Weights of a small GPT-style language model, trained from scratch on English Wikipedia.
Size: width 96, 3 heads of 32 (1 for keys and values), MLP 256 SwiGLU, vocabulary 12127, 3.62M parameters.
Architecture: no biases in attention or MLP, untied embeddings, capped logits.
Training: 134M tokens, 8179 steps.
Each number is 500 + 25 x the weight over its row's rms, rounded and kept within 0 to 999. Layers, rows and columns count from 0. Numbers have three digits each. The size before them is the row's rms in percent of the matrix's.

# layer 10 MLP up, 256x96, rms 0.209, rows 140-188, columns 0-95
088:530464500496537482499468497515515461478464534550511497523535466506494531493498503458486483460477514521472545484511459502475516523475479499512488547504511476531498536524471485453514485470524483481518529518518522467495492497514496505513502506543484464501552442526471520505518501509544535520
088:429529515507503439482563523481476487468518505472537484460493504516514516486519474490466526556490477520504507520484520534503463514467489510471478508511498519490478507478491449519526498510496539508485533466513501488547527494501487428480502492513491493507493526488529500537523515482530501508
101:505538503538467516467488475488450468514488461507499538542499461527464471514510515526484515477524512505531515508510499533506492529500471505466511528474498489489495487530488532506487526453512497515523545502484502515481480500551455526496519509511511524496555492488571506454509509468487454477
099:475521486469526451524487513534534526495441530500496446472444538514491498491510529483554479516524458509520515505498519488508502572498512510506492476465533504501492505466520496496536501481524483496536495481482472546508483497533497467480473493491483499500501522524513515525487456513530515456
093:497439536473533487508536502491463491518508455433511501507482517505507475499499468515530509453514488492501511484502512464466543526539526537526502536506494535542530475506521492472509490487555507479517510494519481529494507432538512512475531492490508495517512509515518490478497528449512499481
096:470473542533503478489462500509514460468489508456510513480531494426457544503499462491486465475479519467482481465514491480530508525480473499529472488493492540479478484507480496513473506485547495507539477498522504489503524533527490521479528524474482517521520547504506519518530456544475510512
110:512528521496531495440485475510489494513482487470533552462511511494494507485537445540510511472473465520538513493485517464519457513482512481478472522537512557473471489476515535518502501523517497528506495481541493515469462525495514473492470496525467475517467512535470474519518480476499469476
101:503521487469488496480513489495551481480518505508516518513545544502490471491496507501465530488528490516480554462513500499500455520493510486484522515518470437497467491541532488514533516486516525443494497463460518490477523532451508467494457503521480504521500463508518483439535477486509497526
109:537464515491496464485463507515498500498484476505479510478491494471505464491460529529500510467534488486492483531496510530522522516504544507495519507551528469508448521530469479469491509495491438477512520541497519542475512500483527551471512494462492516508473470460494515469484502492514426491
098:501501495497519515436522506489444530481493500481536503480460499441534489482479488517464512475507482481494487515485508517513543530523517462521489550518508523503431482515504505483509468479498513494444537542467508507491495491438499511532493508500521514503506505498498479478555498550481509495
106:485516492501493485494453495490503519501493483549485475473508446531498498503478494467500503487484568524474545524521503490497515525482525489503568478488492508443474530531498460491490475546513538475545486489499562475550480511487517480480491523497490484474479509507510478522494495507551513512
097:467498475471480564494479519475510494500494530487462498468503527485495492506473502486488503508516480443490487515444473494508447516505495465507471543524521512505476490540493522528463486503549446471506506468513459465534542508502492461483508516551503526499481475505510488484479543505508517526
113:513478469507480486529496516493475490485459529461483483512491527517533538485492499491488465548534480470478524494523488494481534463495530486490532462469489493477521528485465496494485540477492463471519484521543502524424531502477453500498495506487507486481507483508473459519517528461519452535
098:516489501511461508515506457536499477496468474542487520475502487489485478464507514489468462515472528503502540506479478454493503496554535515488483516484485482491497506525503503507468461481482522532453489488526493475487515485498477473491506449471510472485475493517468478497564469546538557538
093:457494516472536479508501455514503469476497491496510481490490573477474495490493539471485508512521488519512510554483513515491549501497503464492490491480541470492501501503460528520503480478521550477454543539518513472480465558482493478508557507499499508507527503516498454525480501505535510475
093:531489508469532495524481545492516495434557526461504525521446521531517486499479505515506558486480534505513549526484517502483474524506492533456529488498477498526528519510487485509526478471482474516495496479547501489464509486489457465496505510489523525478551504487534520490503530527520485511
093:542501501530486491531505485463510513510516515453484492494501487506505468540494552441520464460509466528475486502471472512508547501492515526544477489518499488527484561538527455487527503526508505508528496529435511533498477527514543510504494491493463518509517525509517516502484532509526487469
110:452516486508500493542474529481516512477505490502512479574446488495496498537506523509529478515465487499481490510495520524461544530529549490517511479539517528497509457493502511484465485512489508519454466506495463510460517471491495516500516471507499487495506471471532544456493484504501453554
108:508507493537496507495523503523504508480473527457526498520545493536562511505512470542495537508500508501550505550521524517484526506521505509508508457474520499484506545514509501523526490488479491482487487453507494533516506516522521537501430463468504488553448548526503492494466469503516501502
100:506492505484506476452535489467501516461498485507498531494506479514491503492519523495519506495505561448474501477497476499522466502499510469486529492533457506483461439502566499467523469481470475504510503437498504504537528487513551542506521500515503496522482516476490514479480468530480521449
095:508452481497489544471490551472470484509553501527514468486489502520493509552505521504514489498467549539506502500477505472468505499478488517493482540541538511521524527503483514542503563486543521474467508450482547494476472520494503521514485524494483501481504520514514505498542531502511514540
093:540516471517494515514552564491495505497500501505480504517493494463488556482481509481514515505536496477498490532518478450524498460508544455488472514462454525461511529504523524523535495534433532471502514509504486508517491475522482527478503515498477490503466517542506467531518496514474492470
110:515482469459527481504509457500555444537504503522492531478480449501456526501528475472498485522498466507506503522516488495507464498485512515490510525517523530503483531474535486510501518523504557507536472524486530521502511533474490463547519514505466472503513476508549529463499503524528505550
091:456521517533534491518509469498476456480477550452503457535486457520497499495487465497478539481565496492498476483556569486474478504485508488515523496528517495508499477524473485498479473538537515495481509482495454488512480470498482522512489496486515463473490521485481484504505503500513454531
104:481494486508485465474483507479505535511468486482484484518467479517485510495470487526511484503488456510478521492474489535476516447514539477488484540506462513522487476547535515514503474537552503476482488472498477496500522523536426505496528480484500494485492427480501491568492478521501520514
085:466493530509508479517479486474478482475505485509486497509514539535496486464489491480486528496517486509474505479528479532525440483538539503494502549502551499499503484436503442511481517497483499539527526484507495503496488502499528487492501482481519518529516511501481490427499515569517435496
098:502510475488490549490494495501508502499475528539489482494552497485548521510480552536486555489442508518496482473490524459502470474506496526492495459473522473517489504447469516504529513483488536510482504485475514488466525521529504527488532534473530513512493463518447527472446513496508510509
089:514530503485530482483526464516485505530522502530459464493501523499512479503502500469506515484488486529513482509461537477476558434516479480533485486466507482525532516477479500496518470531539532456493484529551487482491481550494509497474496462531539514481504499478477500493570497495521511484
104:511537479498462512442482475470507497493505543495491502513497502520503509532506515503467474497471447479546530487448538522499484502501506451511521511484532503492540500484462488487536499537501473495471509453488520494462496520483527502479455508526540470526541496526508486471538502525533497546
101:521505474503486526461543501520522530488510499499546528476481498473538510489467533494486511469469493465472487496528514501492539500483502525523499530491511510475537552471475491495530483513496507503535476484470547561501475519462502494466513529507494495495441467515509511426539498484508474503
111:541503537554504522527435454550521531550473478524510473489494529482492449517499484471492504495529482510501553485509513532481488452512477509501502540500469483497507475524503514520545458495497526496517543487510497474514526470526450518500499516463491506510511513509502537504488487523522504487
088:508471508483477472464479466521475495509566516526502506461479489527507517552506455519528469498486532469529519490506531499483520467522506553493495480525488513539498507490527457514507490470520499457475485520509512526518534546522483466512471545477497494494531558486530510506523539496509521496
099:488504527536486509505488457488470453496454468511498522511473530480539539460521493499484485555502486552514457501502473475504491521497537464521534494505494521491486507484531505495463513500478473474518485451498497506498533483494516558487498532522467442470486493474503510496520493464508468547
091:503502502521480528524489534491504560509496519486484510480439515497467511456487501507499467503481478514483475494494488484514512524555497455452516484480469535494509529476460477478497505492511421473518538498475482492482526492520480513517471511522526494522467530498546528505562502508526488478
089:500457466511473491495490502456497499480496503517511506476477505526457497534517537454481452466496500508502507484573499545483456541543494500497503512475516565513508499506478513518539534536505501536467488506483498494434504524498512502548542497493512486491500483470532504478471503520493503516
094:505534491502522486500489536490533472500516480509524504499490454476543479496497535532532476470521452520506514535494502552521523486463484523542528513508463501495525443477460531532508537455502450505498514501506554455470522486485493502506500516530529537506541515524479519491478505483513507504
102:546471531469520479490510508492493519500539500487498454503458497557513463470483471518490517495471459509481522485483493538512491521540516505504455494499467490497493537480472524499519517487472499498528512506508513455512463520485522552471485481480480555436496492501478476465541490485492496455
094:519506474507519543525495510500500473550465504505515486488489470520508482520512505485515533522516521478471497474470532507550532484484500478505525476445512520537495544529519526439528480515511479465508509491480530491486498537565515555510497506460480491546501500525545503523538494477493505509
090:550476471521495539515519500489529511459547508524525472529502479476525515490505518463521525502469494474493528503477500485482498500511517463531509512437468485484494490492496522481528438477532493476547511510507474510508533500539487565541473501463511537498527487520531492460488490497515506472
102:471496523464480461497468483527485488448477539463478488538502458527501531502516520517514498520523516454525487490517507485511511508552530517479478485530489464498432509497470500478456496440472477495528506501547521511462497529498466500509499512500496488515501504467488492466520523474468541513
092:492526508454477497498472478525493506446477535450499496492515523454508575490503473472516526537487478522487554489473516489495499522477472572490497514502514496514533487493510511492475511487516498492490519484503515510516503472484476533511498516479519490522529567520514496506526476481545442489
101:523529515496506547484516485500483494522513468506469484499536503534463550483482517488491495504552494488479532464514459515500519531529505521531517463532503480517504539481544535491493474507472530517491478506505471485471481451473491496474466537479454473504467521517489487525510466463462448517
127:498497540532475555512496485470538544510533515506526497541529534508495515497493559458482503484515499493514475484491522536501478478506517565540510507521504520493504471504492514500501539517531486472544518488566517533483477503467516503514503472530484493488458520513491505525473496529524452527
097:506478491506514513488485491483525444490471481511524523507461483516520500496517504540567505497475473459472465533529489505495540493466487508524514467560500517494495505494504519531477496484502573494542492504533482464487524478496543520510496478487540523509475469495484504533470489544457485482
098:512542552512494531480456505497500522481504527480501481494520481495481506521505465496523506548525503475496473507535532519499490499501566515470562533525480517497478509514499491519490483470498545485506516464539486497503449546522496531508494498491535513527493511467459485468474463472523476450
111:558458538478466544467519495530493522510476480496498492495537533540493508506505515528483465487489464447520509506510490484470497504490482511500508509502526490481488530501508521523536489471502503550486508500523474524466485506460555533441497466488511532469514456497509502480489565525495481508
109:550485468518483487490498529508484505530512460485532452528513488508526513525508494473532485467491465499443493553546491508503543474505468493500501485494525528470533530514478498467520490465500505510533503527485511493521515495528492516484503484500497504463556453518499503534482488435492465545
097:529492467525532498522521507514505492571503540494470465538519468542461487490444488530472520471495521493537529513533533546501467509513516506465538509517500484494505492478493541491484514497478490499540505499544476520484460499518513459474510497497462496527485552501513495498497479491525507454
085:451475509495527511477493482494506486516520486463483420515518491481459519524503482522466516520498481460550488493519476482520522531476527497532552475457499503523464535512495500520495479511501467520498519501517452477488514515475527458513479492487482470531460542480522523487510506548467496491
# layer 10 MLP down (transposed), 256x96, rms 0.121, rows 140-187, columns 0-95
090:494508470472456536527515466496500520456529443483571474520478479461507501509501510512521569517486477498513513487508537525526497469487547473503497469495503550475502464507526520496531527502484495522468502506479446518499513510504480512492476471517511511492559534505501476471506485492504504476
088:476482491510536504532507463490502487470523537488490541484497474494545489487536431490501504522478522499498489453510536524558517484491509510515483501523481529501532499494508519504527535484500535516509520471508474547541494513509502509504483476546511502521422446489479533511505529488539499494
099:513502516489498486468501501560522535511484471483497497512448453454492528465464436506457456472495519500478515475491541513484513494515518492517529458478496508476526495476514507489507501528516552500570539483522484492512518469511531493482506488474499501492507545480470503495518494501455526504
100:532504482481539489493513512507490490519479550510504517524451468494490503489531494506431512467550489507479454513474526499526484525467506474504511479518455506507476496478470442533506499525477479478523578515504488498467507502517522499496483546472490535511516486474500489546522473529500493520
097:509512510515510481507526465516473555481537525528455511559473517473481529483520535517545476511505488500491480498526529453509525531518525521518489515512499491504473477475524527497474504548515484450524518471533460507485516495467454533505471487492508492540497516502511533500539505463525539486
105:557524514507489494524521495485495493503487534494498511480465483479495493484487517470510468552514464519485511546519509501493535568488485506485511488502490488510497474496514478484493456533474521524516494489498515522512501461482488487465530543528514493486396484508497506511548517541465468514
114:533519544469448493481490514496479529491485522472505473474512508506464511514466558484503490514466504537489499498506521526472494462489462484483448534480486542515533472447488488492482511445503479490519463443482493470487501495483526499495477520509484496507502529538481532462530504478519472472
103:474494466521484498496513519499496492530485524486534521541466485492522530531538540546535479494473474530502543479494527570484456489490471470563498496510523521517510533526508497484487472463490540486518500519485489511499486516461536487519496497465514496531548507537485460510489475502484509480
115:510506512487452514488508529512529521464544550499531532488467488547495487512482536510478475504495493474487522534483505494502498439523525513509490490520506502482476506497455488502526498468497483476504491485552491539501487519473482508532518471477560494437449522511475519534472471504515465521
097:503498484491482498493472508485544499551495456534494521529479481531451524538488580512496440492488496494508489432522502459512497445473512520479484488475520475513527483511487520519500486458518501481503464510484533497505546509535488492480469507498514476495509514475470538497496469470512497500
103:474487477479518496472485500505503521471458488550484489479505526499469488476498525500473475524442532458492503501480514543503491435509517486503468470479468513497512537489442488523534505513492480538499483452469468484490562483498504520493539527485515480515461499549520531518497479498476502501
100:523476539494490471495493508508505540499497502496495514481461486506457494511502522509518520522470510472519508493527496571525549494523492487498495554481491501516504499487543494499527484494488503516480515480529493497503533555518523507515478482478506520454543480487551530503417509563533484503
106:517513479499498442521505485518509490519527509503513522504497486489489491518546596490470455512549506499490497523504531492493508536528514456507494502488493524483488504502529534455473502473498538464477521559530531484475540490526531480507514491494507528500524558495501487492494528533530494519
098:508524466486528491448457459507531490498510470548495494521475466518528475498475451517474496519506523463535497463483479505505498538501485501492520508490501494459500449530489483494521499471479514513521512486467549526514498465484532520519475526490476530541555466513501535457489507476509469523
092:510502475507500503513511516515508539515494451494486472488521513528448498498509482480498532525484500477491513542526488464524512484481489503521513445554505472507490511490509495426514444511500502534500536457505460549541472516541464528469516475530480527522498494548478508485522515498495521503
095:508524473475474529459490527480527504519488481530504486481522507500487525490493575485504471514484495511521463485466526528502535542523485511517488511494531538534487479442511494465507523452498450512522477551516471468508525502527533526520487510500475472499467480499510497488460491523491516550
100:489489468499488508549501464488512493505533560515505526485487455523500509493480504508543508476531491518496495531529474502481467537486456503516520489496490478479534531515441529503497489534475491491532491534526438484503501490503471545480519552509525442511456495500552496489506517490477490509
102:507523499491504490494523510479566517544516501501523472510493480515487535531532532535536498523503521508455534473478496460465473517556500485504481505486483517454501493506508454537520476450506497472536538535509496470495519495493482475508525482463515535463546504461462499503463486508487494508
106:488507479469495518488460546474491506521534468513481495509510480455516515522507581515509513562502463447496464506522458471482471538457491482520513519463475503481498514519490496501497500485496478511572494510521506486535509513473484501495503507514508469490470503529527494544506460506488532520
100:544490498516474501538503503469494549539524494502464500454509522489489492468469565474512489495517456557530525524487536486471541559507464492505495516481491493509492506503475498493524482503502528518512481551475534492467510544492472491480508509449482519498505476481504496523499530470524472528
099:529534486553493523465497477476480464512519542481523450463504530536509515505493463511487494484518495492481499499546532471445491496511541532461435487494471478514479506485534539524501477530504483509513533484507453522521508493527515503519522501498477514524493541515493512441503495530502503519
095:508510523443499502530475504511548517540489494463470493528514492520493505579491466532453493524501506485511529492455484476484506434507511525492497534467494486506508489519519518499517530532501532490476494503529509547506442538498497488514486489536504459507529500501530518511469523472499468482
112:508540507514472509505539525517460478487504470493482483478521482450440511490519598520512495498512476510521508461426497518529528515477482500499492483501513499480500492524495461499502504485493443523525534510483531511483494508498543499462489534502484472502515469483536498489481498502528471510
093:469512521485456458518483528481518529493489579486540535491524527512513491540538510475481500510516421485528505536482490502488503473491480518487504489484492522550504491543513509522520521481497486504517473492570462499515501478497501516495496511510476521507476464474479548500522497488526534507
103:507476507548487499518499511470491519545482523483434475489511524537460465511481553527489528516517481472529534511491505468491535473479503501510507469517505527503483499472514514512460503508511524427493509505521476496541505533508449496526481495476549490458483472521518493533517482461497485511
092:496488527495498455479531507525530499517476515512474534528480471516514497527499574501512453515514491497498493494485494465463524484496490502502505488469465477460526536511471538534493477542514513471467510522483505475474527500518501455555522550522504490515513526455513518531534486476535534499
107:553485486522515495519501527493519507532546474480466469488480520474518497489494434477498492460540510486510487472487485497487570482524490518483524517509500489585500522538469468523516449526500471506471506527514511462502501501517495488486498529481504552492511478514509489477542488489484522508
088:495486504501503484553478508499493506489458440499517486469509522524490488530437550509525497510552512537518501507515481501496486548511465501526474503539507542420501502501466519497496509505483465520447503472517469515470530518512528496547492499514502487474494487495485504473498521475497464468
089:508521495494518479512496545483537511468562515524511446464550449508517488532503555515475499538513502466456539521488486494470517485499510481473476466519516468492500493456487509523509484500475525467540496515485522495516502528480478519486506480525506497442480497463539522468527506490511526492
103:510517541488491490474470494539552495534500480494573501507498539506474470491453475545515489485545480487500528521522506519481506489487529524499460497489543513537487521534504493502492512517525493489493503484528443475486523513554511502501492473520454485495525472504494519496464547539517469482
109:513489457501475520474471493481530507512454520518511514479476495480487492487478462488490488451495493494500547488509482481523485541468511541475497491535478454490542425500482503474549513515464448508524507478496475509482494475516541483519525508567486526521531496495477505506493464491512510477
091:477538482521492488534484517462491529487477480450552454497498475481531494487464513501478523523499491506555496516503479532481471489494509482525534465508506475483490503506497501430495485511496480528445500448515496519537485473462456518501485470496488524487486455486466498497491508445478512482
094:513496454493520490450486528513545507472492517468503468543485470533462464505475526494453494515502535509486513477489542492513510412521508509529509525483484504513500483522498467541541471467523505480497480497494526521479506484552473521537493497463527501482504483502490474511526463488493525514
097:502516507478506493490471540494513508442519482485499505515536440510475439507519490526513523491557499516527511526499521510517469442471503525533475529437520525515534510492493499464482540488498540498496463476503510506527475525558533494500524500465512512482469494497528531504504476489498511493
095:516537508505460526491515511535527517522542469503501476484499486472530534479514582478516516514497491475507485510511563480513494565447498504485564477503493502516524526507488486515518488544468516493522442500510511530517506493480519513488465474512467478500505477504500497475540521511482513515
096:505483521522530463504489475513483472468463518509463518525460514491500509509518499494499479498488490481495509460508493460496501546526499470424515510461445530509493497500528487489465502549488532479549456555513477496522515492512514505512511478508463469471553503486538488479514515484510531470
099:441500496517495536539514515533500480499513533507473532495482505500527520482486516493514502487494482521499492530498479529477510550469473508537518447486503491483446545512542495519496492437498489483475486551515505525506476495512508484461492514471487489453570505508502518460489523485453496517
100:490474491490529479495515512526494502491566463473499483485496514508508518502457505522492497455506515531559510531509449546485471529521486523481441522474461513485456457502496493539487493499506504527462506505550485506532524504454493502502528491523539496473519495474469502477495555494496495497
099:505486514538497500521528493476506473514531558490466454463512566497487526467498497488542514458525534516481529518490533535507515463484504503464506520530518488531553525504501515538494532474476488518498496491497474493494509488470531500495495540466507495482532525472504520532442523473490519477
100:501511474550475519497461503485513491491467471496500475476552479434498474507465473510484478475516460522515488545486491539495535499486480488461502452494495461543530468492491529511476477470532487513463486475482481458492526517482462462518509512476533524535490470482511513519502524482521519512
091:488509497501487481497514513495526481539499546508529499501509501538508531534497489542469455512468487474520530508530452475496526470506528525518535515471505526525489485472450501566466547501532482494490495492540486527535489511469485515521498465472510533507509475501475528514473471515489460551
090:517503502487480484486474444500486489497504454494489497508422534472519484527532532522524511507485476498498520507482529512521454485489505482493491529502530508460514454516468496515514493482446481484469462542490522468491474499496504494480507479487504536506415486501503494501571515490517491502
118:478456503503470490504467471482529466524524457506498486521470517440510515488512471468511480568493521478459496491505498559524498496489523533542509492505520479464506469512463502453498565527530493522491468490501486502512515528470510500487492507524486514477540481487472530505461524504509486531
098:500554489475524526507507540494483509520502471465503484465513499494497525534526496503533480435492495509538478447495518539490544527508516564496485536531499503483509525467490529488456460528463498502495480520538495497499503490467506491508476476523461503509487516499477516511463479540494536551
098:491512503479505486490509478502495500477486477517485533505527494499574516483523476467529498514505485497509486483530507517478506507459430480499528513504538475486534470506546500491489485513477503498501469511481520575503456448473544497462486474509484496518480533478478493538459518497454474471
115:493485478490441479499518494516513480504537538459527476493479501517506510513554424496554480478496521516503476458520495532512482463470513460444505515464525483494518487478500512518471496465497459524531456510494506497486535462499492507478497515492505476508490488499510507481554500452504476515
116:508471530522493479522526523467521521516491539504524474517471512502535470531487454488499466495513491496524465513494491485489520528429492491519504503477501518500507474505488466502489468447491488504461476504553488466495461511540480503532504459471463548495447465523510469504476462493518472493
099:484524505467484482523493514476475526441544387497536503463502475491518467457530513483536538510530492475485528512485501461509499510524499501515473511475494494478531501529460494505480500513485496527490553500502526457502519515531487492511524478491509488490486477511514492457502509477492471496
# layer 10 MLP gate, 256x96, rms 0.195, rows 141-188, columns 0-95
094:510483491506572450504446436481502513503477482507505469474544537509537512477491485496514467490513491511531490571512480489475494495515531479481528520504486479485493512470517499498468454504528533472498492515484536441485510499492532477553496490490507508523520488525517473508507467475481507505
107:501507512487512508529519516472478524501495511494497508516467464487482473531435512477520517471476494544482503487492455499493466492506508532453504506485524515519460475545525466526486529520472473469509515507531457488476533497512447508468545536509507501445537470512510487500470478515477449508
088:456540496466493481513514481507530466470496477508506475506510518495499481541514540513525475470464490564542485492479538463465539526545512483528493480537517502532497485467506488522538545512506476502511512516487458508527511486488489456499502489543454506498500522468483466489488490526511548490
100:503515543531496456486531483496509508491520521489499512469468513501495467469516531502531555462522468509547450526523466526508466481537508525455516488483463514499508490502493473569518474524503479521507507448533494513501481486511459477502481495500481484522502506492481525489542537470531534503
102:464475514502497469474484522520483513498529519523493473516492472491490518506555506500509496499461546512564502460478491485514446499542452472504449481518499500530545501468507490495498514538495498471470514529505490504521509493523519475498507494437480524448490489484491494519532501450455526495
100:475519484503477458545485520465489513463496475535491516513433489493525512529519526485433511472539532515458535504474491518508501487499492507551482465494563485510455503470483511503498504516527486513535527516523462524507505523502507511495510500487521510514524521523491480518486524489491486571
098:455486487474529517473496469505487443455503498494516523504498470520480525501515499517502478456520502499529477492483474512539513466502553558481489474509482540504561506467554482502477493490516459470512505489504485513560486479495498461509484493518482486480488477506477516516456454517523495466
100:502489504503527489496501495429457481502486492498506476512520472538483517501521497491469522525438528509507512507497517502520520543454486491487424468505512538510496497500502453467515509519535486524525474503506520462494487497535489568460469505458464495512532490521492486529469511518492497522
103:469496530521485488504470512514454465467529537493521500450481482509474517549530509499516487538530529536508519516465524502510498503526450503476540471505472526482515535508466455495489487526508479509487442475507521510490474558483472480492514485519500527480520446521477535516505487498507469479
107:495477517464529555500512502500492522473531468485549503525504522455516527480486526494487534499502508535490502497498468517458484490459478476508510517530518523493484517539476485526514514502511539529476468534488447530463531474493482490540475491525517573491517506498516488561496485519524495526
106:540517490537492470502517471545488541495495486487537497509471515527486498483549515553489518470511518493540466526498446468484502480513514510498533483505533474494492517504443516476492563478503522532482496536526571509504460519510494524513517513500522509500525519482482505476515502510453535505
096:475451507475497532469498484507531520499530460479478496489516505527499538477522513464454503522488507538489504503521534491514518512509535454466506460491499501506495494484520517510503512438479452515501459508449511525496475470531467528471498491490493490541486518530471491536466503461516438492
112:517499517535516519455462496443532481521510475522538483530503508555486537509521497492524496491503539522503450486515523502490521481499486510545538512506517487513482492508499486501524551481507502471492469496498522503464453477544470515478450484502461533523496499469519455541496489529545511508
091:541499507521534478472518521531519526483489479509537481520522522499512528542497487532518510557501538465523526524518481456509480548457443511484483473491483510527478508503487509450464487458502507484465556511502495468527485513527494531512480519495499499526525499520474545472528497499467489509
100:533496512440507501479503502520488537479506512497469529487476544514485474498552506522516524486509458478487518497486533489477520552535533510477458509508506560506485531463503442452528499500533470453491499510511503476511543500502487490525500491482516477508491517514540497481489492526458481547
095:500511525476479520503496476494519498523522518557481467499499537495511494508512459543487509470503442487509452452496461470470528529531501505471505497507509451500488486499483490503514482499508507467539520546467470505512522505505487495449512490547453460545507522502522494463469495545532492499
107:460477477489517481511519485501546484477561492480511460522489490503533472483465500552501490466495482489461509550528538495484532537533489486543484501491477522512491499519550473499507498488516523550531449506496488478495473501507497481482523481562471510480511506529489522484495458534502511529
102:498488520528491515497526456512488497436482491541531492472480470487532498497496538475460461534519494456518531472459485507486524474473513513504531536485514482503503497512455512462530527481528518518536497525468515511554511532532466521479506481483470551537499496492486485511483505468530529488
097:493482492480495445509536552493521520515493507549528488508483492487508490462557501540546470493507561462469489494499515485494484469566495519494499503488532513472466533492477529499492469509547493442517516490502509480511503505496458491517476477471487483497470466529484529517520498533514511511
097:476491511540521521493493455515507509522475468501482553514506521535491508489455481561541504475490498468508506549514490496495486472509498519503533481524497485500491550473460516475519493465517494508516529529533456496493502504474534509502456529530481526492520511466482534528478526566457507500
097:521522501483518460500529511493497511443502481495544497538550493528527486468490485493519507480516494500490510518536446509487514510489508474495471503506481490500504505526533469459500462487450510476473536540507452477496486481555494448503517510526507520526531533498515484537521536508507560523
081:470543527504441503493551558464489492534526501515559502535513518521534470508483484524478525489506514486488500446489520509559551495535491522514486503506509497497499514505470466500524483518511483521517522517470462513479460468475514518459488531506484509537523505462503477502497497508535478508
100:522459550524465505503469521484455535495507531459494504500489510529497469485508514491490504473475497518501500558460474497506490482452479470463494474568470503484493509506499499499518458496492479493455488520519492522498523540527464476492506515488506474466524530522527550452515521467507528513
102:493481517509496475505512463534488499503531478478553462545504489547538459499481527533578515464509484495494511504496481500477552482498520520497526535558496480530500516504511506476461504501519492503541458443504478479496506478519494479518516479514466525502520519506507514522499513508490493559
086:512501564507485460521522519511539485530484496481459528504504509501490502473554501481485476528507451514481511498487484513475501505500493501470533493469510450461549484486510527489509488490509494490458509528495486495479543481498483463548494500474526506537499508451554502448546503542520478503
097:502493502530556520495519502518490493509533514487433504501492484487517487512448533485551473499487510509518464478454486488495565497482514518508528489555481464552530506509501520534510478512503514513509487513498489489471509505498480485464513468439526525490541476498530530484542477503490527533
088:500530512475439496559513482479513524519483508481502470498515493473521478503502496501523499508531490582546475517431476474520519453541478502491517478522517526469516509501491476509489489514527500491496514493475509499536496535453454462517519528497470490492482517503524492494543484527503521471
109:526524521498503479529511503469489502475452484483509510475457511495461504503457505521492517516459521484550485485505440475561485529515501498507529481475520459557464504476505484510509489515493472518535492485500494506478472445515498472508447501485498509508445542474469494502503522520530472512
105:548476565478450523516482545501499530452507508485548511556495534527509479523460529540544505479526494485506499491462502435477519523565521474494493502485495506487528492524496477486498494467512495461501524510518491492510490499481512485519504490514497506529537480486487474504488524515524496464
096:487483534480499511527490461516534558485498483543519462507489494521504531504500508484518495494477516468477501507521493507498475452533502532492563487527500510470524467528530491520535507496470503547522524507481505457518506527507489452501528464464501450492517524493495496550554487546489514519
098:498522486527498459510494496504482531492485505512490476520502472531525484461510484492518474474491457540538484486488490528475491517483451479468524548493452463508479507490515532543537485519525465564502475495488438478490473476448504530484509518482481504469497497539502478475512483479467493525
094:547503542535501494566523439474478493496518480506497494527521445502502505442498476508521519478479482510455513512540519519504497511526559520486503489550503506478548487530472537490491501500506473514489484495513468476513503517467462478460460502490530509515508504502493497466526497501521504455
098:501500511519470474491504487485490469516507473469532495542504554475511458469491499509460491543434487522452461489537492441509470512514503487502501502513499475501483524486486526464536499501485467526502529499479487518515515510455484522522480452528511494451513519512500506438505538506481490472
102:551514536502473523508510545514461472503502494474497519505539484507513502451472473548507491530496507465494564525477458512532513537476525470485454513510480506496495502487456490512518489450502485501522462514525469484508488498500492470500501549493502516456536503506476484493525444507508513460
105:522481527506483419503530472473492517503533493514515523487458488471498533508510505474511501477503487487506518466494469461521554480542508484501514475482480504489473502423480509515507522495444504502516503520514468499513499535500453529473505499502562531465495485491491508489517503438491515498
088:490490482496465512479467504500516542503455498498478469487508481482461468526459516489502516548478486505511496537457518505496483472478528494523529483501487512501528543469507502510545479512510500436516486585493519490520481516501514500534515504460535505464500472484529510514513555540515533501
092:502467494510448547519524447468496454493528487514524500512480516482460533515520457538530513521537521515484511506517472511539498495535511528475488506515523510515443523495511513541523499461543516483512535470504552527471520514457479508515483528479519504496492497488496520490493464498470463474
107:469500513487535542547492453505505478533492487498548474544489460513499544498507481543475523485520489473445486538523534518501487520508503508524530515527537498521493445507514501525474438493493496523477519524480492486489530453488501514487482524502485529489502499510526504501492437460484518505
094:508511495506522481492477490482503483493478477515509474533490514487493493477542534505532532501499565527486529556444498470481527494471526453485516490468510519505509490470532517512494493490524553489468498460468481504491502562509478525475482448504528497472479473491465497480533467505459477486
097:490521509474480471481471525540513518535532497522468535458513512504530453516495481471447480483511510481509503486514478509507492448507479500502529486531512475467483492473537503563518506459523527492498464516488510517486501488506474456466506489503545516539492476476502560475508449510471485515
103:488465502518533478483499466509513519512516471489503540518441482498480543538465485562496514481518566493465487468492501480500508521507527515496467505509534499502502505491526488510506494517436518541531534500545479473483521532467489474499481508470538512510523498520520516531507454491511541521
105:474529525524540528542502523491516528496502506518526474471531506482575527479485488503473523492505470508518484485486544514496458491474474501473538502514519493519501532498530512552504523477557491527505478507531492535522499503483476538460516527514495475497480503501452490474510510504576506508
108:464515500495467453506501552529495512539517498516447496497481515520491488526416530528487536489505499553497498493532486490539451488524484510509504492511520495527497455486532466535509457494497507485480527522480488486465496493497464498502456535536491488553497516474478508525496512482515525508
108:482524460473509465535511514510490527497490461569490464496498518540535519508470525507524524487478500522502484500465475480508493488503475503502487529493538465475512435448506542481480517499531481499499457536509484537506483493494487490458494523502463477458504488527491527545514498462462522502
094:500511522503482474518493495483497512514544512499511501516476460540514510473498525506496547485443567527546504515534505492509482504543453527474484483529523457482531502477488463511491453507496471474471522506487501501500480529471531461492486538490533488479516516510461497478546465518466486531
092:490520498530533540526500490462512500458503498500473491535467485526515495532456508492526493473457491527495465525486482469475531475501517521506562495507505491513475495482487462486549499458472457490519475513467534541501483528527481506464487504513462505521549504509490537453515479492462504471
100:490483515472495473493500495459520467447492454476539480431477525501549469526523501483481509514526490500449519516477514506528500463504524514497483489472504531465518546518510479498497503511454487511511500490521525475510518481471479478558493489492485516446526469523560490509481474518490500493
089:533506503528476479498508477535502483495469491503498521473527512496516455487534529480513489472487482500487475460495507503485549482527501528505498526507494550482500479511530535475529491478546493526513431514507501558522456477511462502567522520522520539502531514496442503492503512478526475495